Each number is 128 + 24 x the weight over the matrix's rms, rounded and kept within 0 to 255. Layers, rows and columns count from 0. Numbers have three digits each.

# o: layer 4 attention output (transposed), 128x320, rms 0.104, rows 103-127, columns 200-239
# v: layer 4 attention value, 128x320, rms 0.1, rows 104-127, columns 200-239
# gate: layer 4 MLP gate, 832x320, rms 0.106, rows 0-3, columns 200-239
# up: layer 4 MLP up, 832x320, rms 0.109, rows 0-3, columns 200-239
# down: layer 4 MLP down (transposed), 832x320, rms 0.103, rows 0-2, columns 200-239
o103:107101128156135159107142103128130141138119134125125122125106145110165141139131155110115185125117150120144124099135108148
v104:146125182121154108167138148135161151117151104076154141176166144139098134094168139169140135113087119173181110130147159131
o104:162174135124112122122073149132146128090128134150140139117112125138087147102111164137136113135144157144112124159093159109
v105:148121167141152133166076083077096115116166120107140116157143171110108132075099158118108080099064164150134132132094146162
o105:125196118138095114113135122103123145101132182113120145099111122095118120137140155098101141113091148115070139143113179150
v106:116119097155121151150122144136142137128148156172100086129126100149094111090184157091123196145182186138135173107104106123
o106:115137136117147143175132111159088141099144122160101129129122152136166111106118139087098161123167136145165152129134163160
v107:154116126118112129146124089091111116130111124117141133147132154116096133147131115150140113123100186130145151099116168154
o107:115121115133120132132109116122135143113118105156147141135122127128089117097153115160129104143129113160131134129107112095
v108:087140122108120096055114105133139105117135130124146116125148110155082141168112115112131074129116148145103135156077141138
o108:137102099119116132118151095109141154142145121174137118141123120105121121110073143110128154109136137206158126165101106126
v109:112096127119078130119150087072134092146132109097140099139087088152168139130148157140094129082128111118121152155113149151
o109:089112119097139160098111102070162178132117168145091062148112053118113080141181119135093133164153161126090138107116120090
v110:109136079132168104113121094164139088127143121099110152114147122146146180115138165158137060122059095126099146185153157152
o110:119110118148083128068090111134138131133113120138169115157111092142160160141080177148138129124130160143103090142156105147
v111:103128183140130161143170096118132092145094122124155080118141120147119088171124101067153131092179140123152098154110085105
o111:146179109103135119163150100130139113128123137151126116115159153167131110110102114128137111093107124138117136157143173102
v112:104119171130145145145155178145144093123154144106118160097124134129134142116106131118150166148153139118156082117129113104
o112:148155100127138114145141136116100155113137125133159173142166150154138097110125112161103090122140118083161112098077138105
v113:127127171131165127101159173135132104124152124123162125166159128137140130130146144118153143101112131124144172110130125167
o113:165171162115144148121087104148109153124095169137160096143142145112129104131118149147130128105145113134088135115085177110
v114:104128070126133118110132125123159165143171131133126105116134138117098150139158163166121110174144094125101152166106135177
o114:102151139130145099099117129130112132135152128130139122119088167112113161132129169128162142106165114129087125149109165159
v115:160112132080113098089119108165165122127088129138115103122077125120126117149071141124155148123134123184169128143086090133
o115:114076091116110052138122121130130080144140083082148177116133148109109143105103152146173158124118102136107148133102110109
v116:116129108140094160141090141115096156117148123141116147112171145112072170153128101097114130129116083133100115128167102139
o116:151144170092120138106124130148094111131123121107144118106133176125163108127107140138121115097142127095096072147150154125
v117:145110127145128162094117155106093113097118121113118075152138099132125124107121142130093139166145098136119127131140109174
o117:143136148136128125165121137134099155124141083120121129133113144091132127125106134139112143120134145127157151129134112131
v118:108154126137122103148095137090138115115138122097135134131105109177100135137116088085109136150107145164110117112111125071
o118:137135106162105154144136139121122166110135113146113114101117139124131117128117141128093118120097118140160125124109118130
v119:109116120119078115122108150116134129110157099100102130170138174140118111127106109140116129123111215114131142132139126100
o119:154151136085111113118136152078089148140121128166101127145119137129112086136138143162155133144131149136070111119116144148
v120:150129110122099115135062113105128125142103144137106149136115161090116101158074105186127115140108124154092101090086096127
o120:092134124161130109119115103139097127117145120126116119095099184051155130099115126137114178111111075144100115132121134137
v121:132117132129153141112133127103134067109113134105154090113148105153165124119112110157132174115140141091135152133182120109
o121:172183146148152123129109104103149173130137157110136115146125118093134111129093104137077120120142134096083102124132187106
v122:159118147152150123138145117154163108147139154095152113144121131132128118107141158124154131112127137131161149136087101163
o122:124172115136109131150137105163102146099166120139127143137152146086153125135112101124127115107111123111150154110115162114
v123:118133147127122109098091146133132090119136126111141126129136171145160180166115172141138121147097098101140128143122144155
o123:157187136111110145131145124140149144090137133133131131128134147125131124110112113133143098140112129121119157113091168115
v124:152138131142107072141080122122087100137099120110140137089139126138115147152121121081145112116106124111148124106143153166
o124:158088116146090133107180136128116151131143057161151141163114131126137107133132105145148079128088117146188128092152075115
v125:107147111160138095123106163137122104140126111105152153142138146134091125142148107108130102172050142165100103143111100178
o125:141141126142127117115107121134184170104104155115146124140151158117094137116115140164160119128118122161114119108122127121
v126:098155121108094082112086153153107144133129118152106121077126141175122137168136133088114119110118154151109142138077128081
o126:124107113109088100107159116132131115111099114144117145142114117161125111117117109118173113107107121179114114104131118112
v127:128134141152130129163156135125201162128113125116128083123154137121160143131108109157159182145145116150120107131169145059
o127:160199151158177113147105157129140136115121169151120118118160141154134159136060129137122138141140095140071110134106181118
gate0:107126131147143152101119151153133096130104111133121086131117125140138127144130139095150098159164159150106123101149134119
up0:103125123102143107135105094121149131136110113160145105144127141113144114168140106111123104106121156147121127126124108143
down0:129255155124146128134134130143220086141193127104131132124194255126113127112136139119134086137046141116168120142091140133
gate1:146108145137140105116114123182150151132108115120137105133144101163138111135150141131157153134142136170100108120171140092
up1:147120145123127114112109152159151133144106146157143122135131089176099124123122125130114122107127132147141106106115147090
down1:127137136132147137176153104088157097121074134129110143087076143115132132146139116116136187141135113124138156158138127156
gate2:138129117148130116130127078086120121151136152158100146126149120141109143127166128162146121114147109129151115100118123128
up2:105134118067124127071134169172178128156129116079146113136165121122144110177103162126056127155112164148116137171160128146
down2:135129144177139137148097140092092168103148125103069136107148134105103118142116119166155129125140130127131125138087100110
gate3:156118117162114126178086114120117136152136135104123112129159119122136105137124115105131082142111152145135140147160144088
up3:098125155121152131103104135153128135111122127141166132122139126167081091107156091161133109091136171131120143101118102134